{"tie_word_embeddings": false, "parallel_block": false, "train_tokens": 293100000, "max_steps": 4473, "dataset": "wikipedia_en"}
Each number is 50 + 15 x the weight over its row's rms, rounded and kept within 0 to 99. Layers, rows and columns count from 0. The size before them is the row's rms in percent of the matrix's.

# up: layer 7 MLP up, 640x320, rms 0.0391, rows 453-477, columns 0-63
# down: layer 7 MLP down (transposed), 640x320, rms 0.0391, rows 453-476, columns 0-63
up453 101:64 19 49 48 39 59 78 53 58 41 58 52 76 23 51 00 79 55 33 78 69 31 41 46 29 64 42 30 68 72 53 24 49 36 46 34 46 45 57 54 34 48 57 34 45 28 49 67 29 58 35 60 43 40 50 66 61 62 35 61 40 56 69 60
down453 098:65 51 29 31 39 77 28 30 60 29 63 64 32 40 62 67 17 36 37 23 51 48 54 58 77 35 47 69 57 52 30 82 50 36 46 50 36 53 30 49 76 50 43 48 51 64 39 52 55 61 70 55 58 51 08 39 27 52 38 53 49 46 08 58
up454 105:52 62 50 43 56 65 80 80 35 63 70 66 30 27 48 61 73 71 53 62 45 50 47 49 61 49 39 46 39 54 58 46 29 42 32 56 37 42 54 86 39 30 38 74 64 51 47 67 55 48 58 42 63 55 25 35 44 42 39 45 29 50 66 45
down454 095:46 53 47 46 55 46 63 46 73 37 58 38 83 60 34 56 27 63 49 61 98 39 47 48 39 30 76 35 52 37 26 40 81 38 68 45 54 39 69 33 50 62 30 47 51 52 57 38 50 50 28 39 47 53 64 84 51 55 49 52 50 53 17 59
up455 097:46 69 34 45 60 70 64 49 52 35 42 26 35 72 61 57 66 46 26 45 38 57 39 38 67 42 69 35 44 45 30 46 34 66 67 67 68 43 43 41 62 27 28 82 47 41 52 62 45 59 26 62 53 50 49 45 47 74 55 52 69 66 34 70
down455 104:46 08 61 65 74 23 32 51 36 50 55 40 47 41 46 51 53 24 41 60 16 49 83 51 27 48 41 52 58 64 53 36 44 61 11 69 32 54 66 71 13 53 59 64 30 48 25 47 51 19 58 36 54 54 58 47 32 64 62 63 66 61 42 49
up456 088:21 35 61 68 51 70 49 51 29 64 45 59 83 46 71 51 38 49 51 45 60 63 38 56 44 53 44 56 43 44 71 54 38 42 45 53 38 21 44 39 77 28 61 45 63 46 43 52 52 76 63 33 43 45 47 41 60 35 42 46 46 54 41 56
down456 086:56 44 26 43 74 28 42 23 49 60 37 51 37 31 40 39 37 41 50 56 35 34 47 63 29 77 41 53 36 49 34 50 45 48 51 38 37 57 72 63 24 59 75 46 20 47 49 25 76 44 45 50 37 48 60 56 45 70 92 34 61 53 28 34
up457 091:44 50 46 54 58 32 48 51 67 21 32 62 58 58 21 56 29 15 43 57 62 64 47 53 29 82 65 54 38 65 34 34 36 31 31 43 40 62 34 83 55 45 37 36 79 31 56 46 58 67 73 34 43 53 57 31 48 06 55 53 39 75 62 51
down457 091:57 66 27 36 55 57 66 58 49 73 56 51 39 34 43 61 32 68 69 53 27 30 44 66 60 23 46 59 49 54 67 57 67 52 75 48 51 58 56 29 32 59 41 70 43 58 48 46 39 55 34 60 55 44 36 64 43 59 38 70 29 35 50 53
up458 092:49 47 41 63 48 71 43 27 44 47 84 56 36 25 48 56 46 62 54 44 38 72 42 34 57 49 35 66 37 54 27 34 57 33 35 38 52 54 22 48 38 21 27 61 44 45 41 63 60 53 17 29 48 38 36 65 24 66 54 39 24 84 54 29
down458 100:37 53 39 49 52 65 34 56 52 37 22 55 64 45 34 44 59 23 06 58 63 67 61 43 34 29 48 74 48 62 29 54 45 57 41 39 47 37 47 54 45 51 52 36 14 40 45 55 53 40 36 61 61 69 53 19 54 61 58 29 55 32 46 39
up459 091:58 41 72 57 43 69 64 49 38 51 51 39 37 32 63 31 50 40 53 40 42 49 51 40 34 10 48 40 80 63 51 59 45 66 49 33 50 74 39 58 42 29 54 60 34 48 62 27 55 57 68 59 51 55 15 30 22 54 40 61 50 71 50 36
down459 099:45 71 66 65 68 23 71 67 63 69 55 36 46 72 43 51 49 65 52 66 79 73 23 63 77 37 62 38 19 65 56 59 61 42 48 25 62 31 37 41 54 66 30 51 43 61 64 70 37 39 10 74 58 47 64 51 74 27 26 69 44 63 43 49
up460 091:26 51 81 64 77 53 37 38 47 39 64 47 51 43 56 52 61 33 27 49 76 19 52 26 81 32 56 43 82 24 47 57 33 56 45 51 36 44 32 60 64 50 45 53 45 28 48 59 20 55 38 59 71 40 30 34 56 36 51 32 57 35 40 47
down460 098:46 28 37 35 64 27 52 35 30 57 46 37 40 55 46 60 41 63 69 51 16 62 58 73 41 52 37 57 43 66 58 36 61 46 44 46 58 48 48 47 62 44 63 53 65 21 53 50 77 42 42 66 54 32 33 32 46 50 78 64 17 52 42 33
up461 112:64 24 40 65 50 54 72 41 50 51 65 26 43 54 44 67 57 27 60 51 42 37 56 29 51 42 53 56 43 25 43 39 61 42 44 21 57 60 39 47 49 52 40 41 43 85 72 49 60 66 64 39 56 57 51 38 85 32 48 69 56 38 43 60
down461 104:61 67 57 30 64 57 70 43 48 60 22 43 49 65 54 45 30 86 25 47 44 61 30 55 82 57 44 59 37 55 49 47 69 76 53 49 62 70 49 45 43 45 49 36 15 71 47 35 41 49 48 56 52 70 44 49 44 33 46 31 35 38 55 44
up462 090:37 23 30 59 55 55 52 37 28 62 18 68 60 41 43 11 58 57 36 27 52 61 59 81 45 40 49 54 56 47 48 51 41 37 55 63 22 25 48 39 55 43 56 59 41 57 32 42 42 49 42 48 49 65 52 41 53 69 83 48 83 85 46 69
down462 092:19 29 57 39 39 28 73 63 75 39 55 22 29 40 65 51 37 46 36 41 28 30 75 44 59 68 51 55 64 49 43 39 49 54 31 48 50 46 40 66 49 28 70 27 60 08 53 31 38 28 33 30 75 36 54 71 34 51 53 33 62 68 35 55
up463 120:46 63 40 54 33 48 64 44 61 62 76 50 43 29 53 62 61 65 54 20 29 48 46 45 71 26 66 46 47 33 59 62 39 75 51 62 68 69 35 55 25 57 32 26 61 44 45 49 45 61 43 37 55 32 56 64 45 43 63 68 09 54 70 40
down463 106:63 61 64 45 65 47 72 47 31 80 47 46 46 47 67 34 47 49 51 43 43 42 32 49 60 47 50 40 40 53 77 33 52 76 57 36 51 67 61 78 55 47 89 53 18 58 38 46 13 58 49 69 47 35 76 36 33 38 28 58 67 41 27 38
up464 100:54 39 44 65 62 42 40 62 45 72 40 70 17 56 34 14 51 44 54 18 50 46 86 27 18 56 71 33 56 39 40 51 55 52 49 77 40 59 44 43 60 45 38 50 31 70 70 60 26 23 44 22 63 56 36 83 37 45 43 42 70 70 39 56
down464 103:39 41 67 34 47 16 57 28 49 63 37 80 38 63 75 64 17 70 48 65 57 39 17 75 61 53 33 81 57 60 46 43 49 54 57 28 59 51 58 49 49 48 60 40 52 75 43 58 72 33 71 73 73 55 40 48 46 49 54 50 51 64 63 46
up465 103:39 24 33 29 51 63 69 33 24 50 54 54 85 60 32 37 80 41 54 29 47 32 41 47 39 20 37 50 43 74 48 59 61 42 38 27 35 46 44 23 46 37 55 65 59 52 72 25 38 37 17 47 49 44 27 82 14 78 87 44 43 49 09 73
down465 095:58 64 54 30 59 36 72 64 56 46 60 40 40 35 56 50 51 49 33 73 57 49 32 58 44 71 48 51 36 78 45 34 23 57 53 81 60 51 31 58 68 63 55 38 50 19 39 53 62 50 68 40 58 55 78 48 49 28 52 52 58 41 50 20
up466 092:40 68 22 74 42 59 72 24 00 61 59 21 57 11 54 51 72 45 46 52 56 42 56 56 48 44 67 53 47 46 40 78 57 47 45 48 51 51 39 58 40 41 37 14 54 65 40 62 42 70 61 43 78 65 77 75 31 45 76 49 52 80 63 61
down466 091:45 48 46 75 45 32 59 41 76 47 83 58 60 76 41 81 62 56 59 48 57 32 54 36 56 45 41 69 64 67 47 52 33 56 70 45 47 41 28 50 47 85 91 41 70 75 26 50 39 38 32 56 25 44 27 02 54 60 27 47 43 14 44 31
up467 094:64 60 29 34 46 66 71 41 74 74 27 56 84 43 69 68 44 55 42 60 52 44 59 32 54 70 67 61 26 42 50 48 45 74 36 52 48 51 54 27 51 14 24 73 51 67 73 68 45 39 45 45 64 36 20 72 37 65 55 49 48 49 62 65
down467 101:43 51 67 38 64 08 63 48 37 31 59 55 33 74 28 44 58 56 41 49 38 57 53 50 48 42 64 43 63 80 41 52 89 32 58 50 73 49 62 70 51 74 87 37 39 59 42 36 65 62 39 53 42 72 49 38 39 60 34 21 71 47 64 58
up468 104:53 49 31 62 61 37 53 50 72 63 33 57 55 54 40 48 42 62 59 80 49 99 56 57 27 47 34 33 66 61 65 53 54 62 34 44 68 65 39 51 52 56 63 60 88 63 60 86 27 61 35 50 19 34 76 46 45 32 62 42 67 34 40 43
down468 102:33 35 51 16 37 71 51 85 60 42 56 27 40 66 56 48 66 22 45 51 61 33 31 67 72 60 09 45 64 47 19 55 35 43 49 18 48 25 63 70 48 48 47 48 19 53 49 44 33 58 90 51 66 58 64 42 58 45 62 47 35 46 55 43
up469 094:37 48 44 51 08 45 44 55 34 54 30 59 51 26 64 81 47 16 65 51 44 44 27 46 33 43 74 70 49 36 67 60 25 48 54 36 40 54 47 25 41 48 33 23 45 66 54 41 44 52 40 38 47 24 43 55 50 50 41 45 44 54 35 56
down469 079:66 13 48 58 50 54 69 34 82 79 41 45 59 64 23 59 61 52 50 15 21 35 52 39 44 25 24 56 40 59 40 37 52 61 20 44 33 26 53 58 54 43 86 48 67 22 45 36 62 48 73 39 56 50 44 42 40 57 56 22 56 88 52 49
up470 107:43 49 58 55 75 62 56 53 21 55 49 46 70 30 45 60 82 27 49 19 62 57 58 37 69 49 58 37 33 43 43 62 58 59 76 60 10 62 48 57 65 68 36 24 59 49 33 14 53 54 75 46 36 45 29 46 76 49 53 54 73 50 31 31
down470 115:59 42 41 50 55 39 60 55 56 40 45 66 53 58 45 40 48 59 55 68 39 74 66 56 35 70 41 45 34 50 74 53 55 36 33 14 61 31 45 44 25 55 38 31 71 47 77 41 47 77 49 30 51 57 52 31 69 43 81 66 25 55 47 58
up471 091:47 25 57 62 64 55 31 23 90 52 61 42 43 36 23 62 49 53 53 26 54 67 76 64 56 35 43 44 52 18 74 61 47 69 42 62 56 53 18 45 73 77 68 34 26 74 59 47 56 60 62 70 47 83 27 60 70 61 61 60 82 53 65 73
down471 098:33 66 67 54 42 16 22 59 38 21 60 55 81 49 49 47 76 28 55 74 15 49 49 39 52 56 43 39 29 48 24 28 56 57 65 46 43 68 40 50 37 23 50 51 60 43 20 37 47 65 52 46 49 55 76 39 52 28 62 71 30 31 46 21
up472 100:54 70 70 45 39 43 49 31 43 57 44 83 48 58 48 48 74 68 53 61 45 61 64 48 47 20 56 32 57 65 57 55 70 49 21 41 77 47 20 19 58 45 34 73 66 50 68 56 44 63 60 45 64 68 22 44 28 37 38 50 37 18 45 41
down472 098:57 43 43 48 35 40 51 59 68 45 45 52 52 55 36 69 28 47 65 57 72 49 43 66 46 68 42 63 62 61 58 51 21 43 48 53 59 70 55 68 48 27 52 49 50 56 42 34 54 50 73 49 57 39 61 38 61 58 48 62 41 64 41 45
up473 101:53 39 47 59 32 23 49 74 53 39 54 61 81 69 32 67 52 55 50 49 54 63 46 46 20 83 54 76 60 50 31 54 36 48 56 29 43 54 23 43 44 51 61 51 50 49 50 33 65 51 65 48 55 54 44 54 62 57 56 61 38 53 40 68
down473 106:11 53 44 23 67 78 34 40 67 77 64 40 22 46 85 59 49 46 32 62 72 37 49 77 59 25 50 45 54 46 72 52 66 59 42 54 24 40 56 64 58 42 61 69 68 64 53 52 41 23 43 60 56 38 46 48 69 69 59 46 50 52 53 34
up474 093:50 80 45 52 48 35 33 40 60 60 18 82 60 61 64 78 80 56 59 48 56 25 54 43 49 51 58 43 34 64 40 40 35 46 58 76 31 68 41 34 10 64 57 80 56 22 22 78 54 43 50 53 63 38 37 73 53 68 76 42 57 35 67 61
down474 091:70 44 54 61 64 76 24 63 38 45 52 35 44 24 44 44 28 53 52 59 49 79 45 33 74 51 53 48 68 31 67 34 59 61 67 34 78 07 40 88 99 48 63 26 56 70 85 38 47 58 76 38 29 63 42 48 33 35 27 70 24 69 38 49
up475 096:40 53 29 53 41 80 59 71 30 58 36 34 79 77 70 49 45 28 38 74 30 55 53 48 47 38 72 66 60 59 46 41 48 60 63 41 73 32 36 55 52 50 69 35 50 41 51 69 53 46 50 55 55 40 32 40 56 61 63 59 38 22 57 33
down475 101:35 38 60 60 37 22 56 36 50 31 75 61 42 23 54 40 63 77 71 39 74 61 42 28 37 68 57 42 48 46 50 37 68 44 31 46 24 69 70 56 50 82 69 17 73 60 46 44 37 39 70 40 79 56 68 50 60 66 30 60 47 56 48 74
up476 092:56 40 79 38 45 53 34 54 69 52 48 44 15 18 43 72 34 57 49 64 58 69 40 46 75 37 69 56 38 51 40 32 44 38 53 53 46 84 33 69 34 43 33 31 35 47 77 44 20 45 47 63 45 45 65 66 60 34 43 77 34 35 50 54
down476 092:39 49 23 52 59 50 55 55 48 46 60 73 66 56 64 31 47 31 61 48 23 32 57 59 45 31 72 37 50 54 57 41 63 63 62 50 75 15 44 48 66 50 62 66 20 45 60 39 90 56 66 30 51 40 28 66 58 57 21 40 39 53 55 61
up477 103:57 52 70 56 50 59 63 48 73 58 58 36 35 81 60 26 64 56 56 54 60 22 50 39 51 00 31 33 38 55 43 30 65 55 25 50 38 32 75 45 40 42 62 28 42 48 63 36 56 22 47 63 49 30 64 63 36 29 60 79 52 56 44 52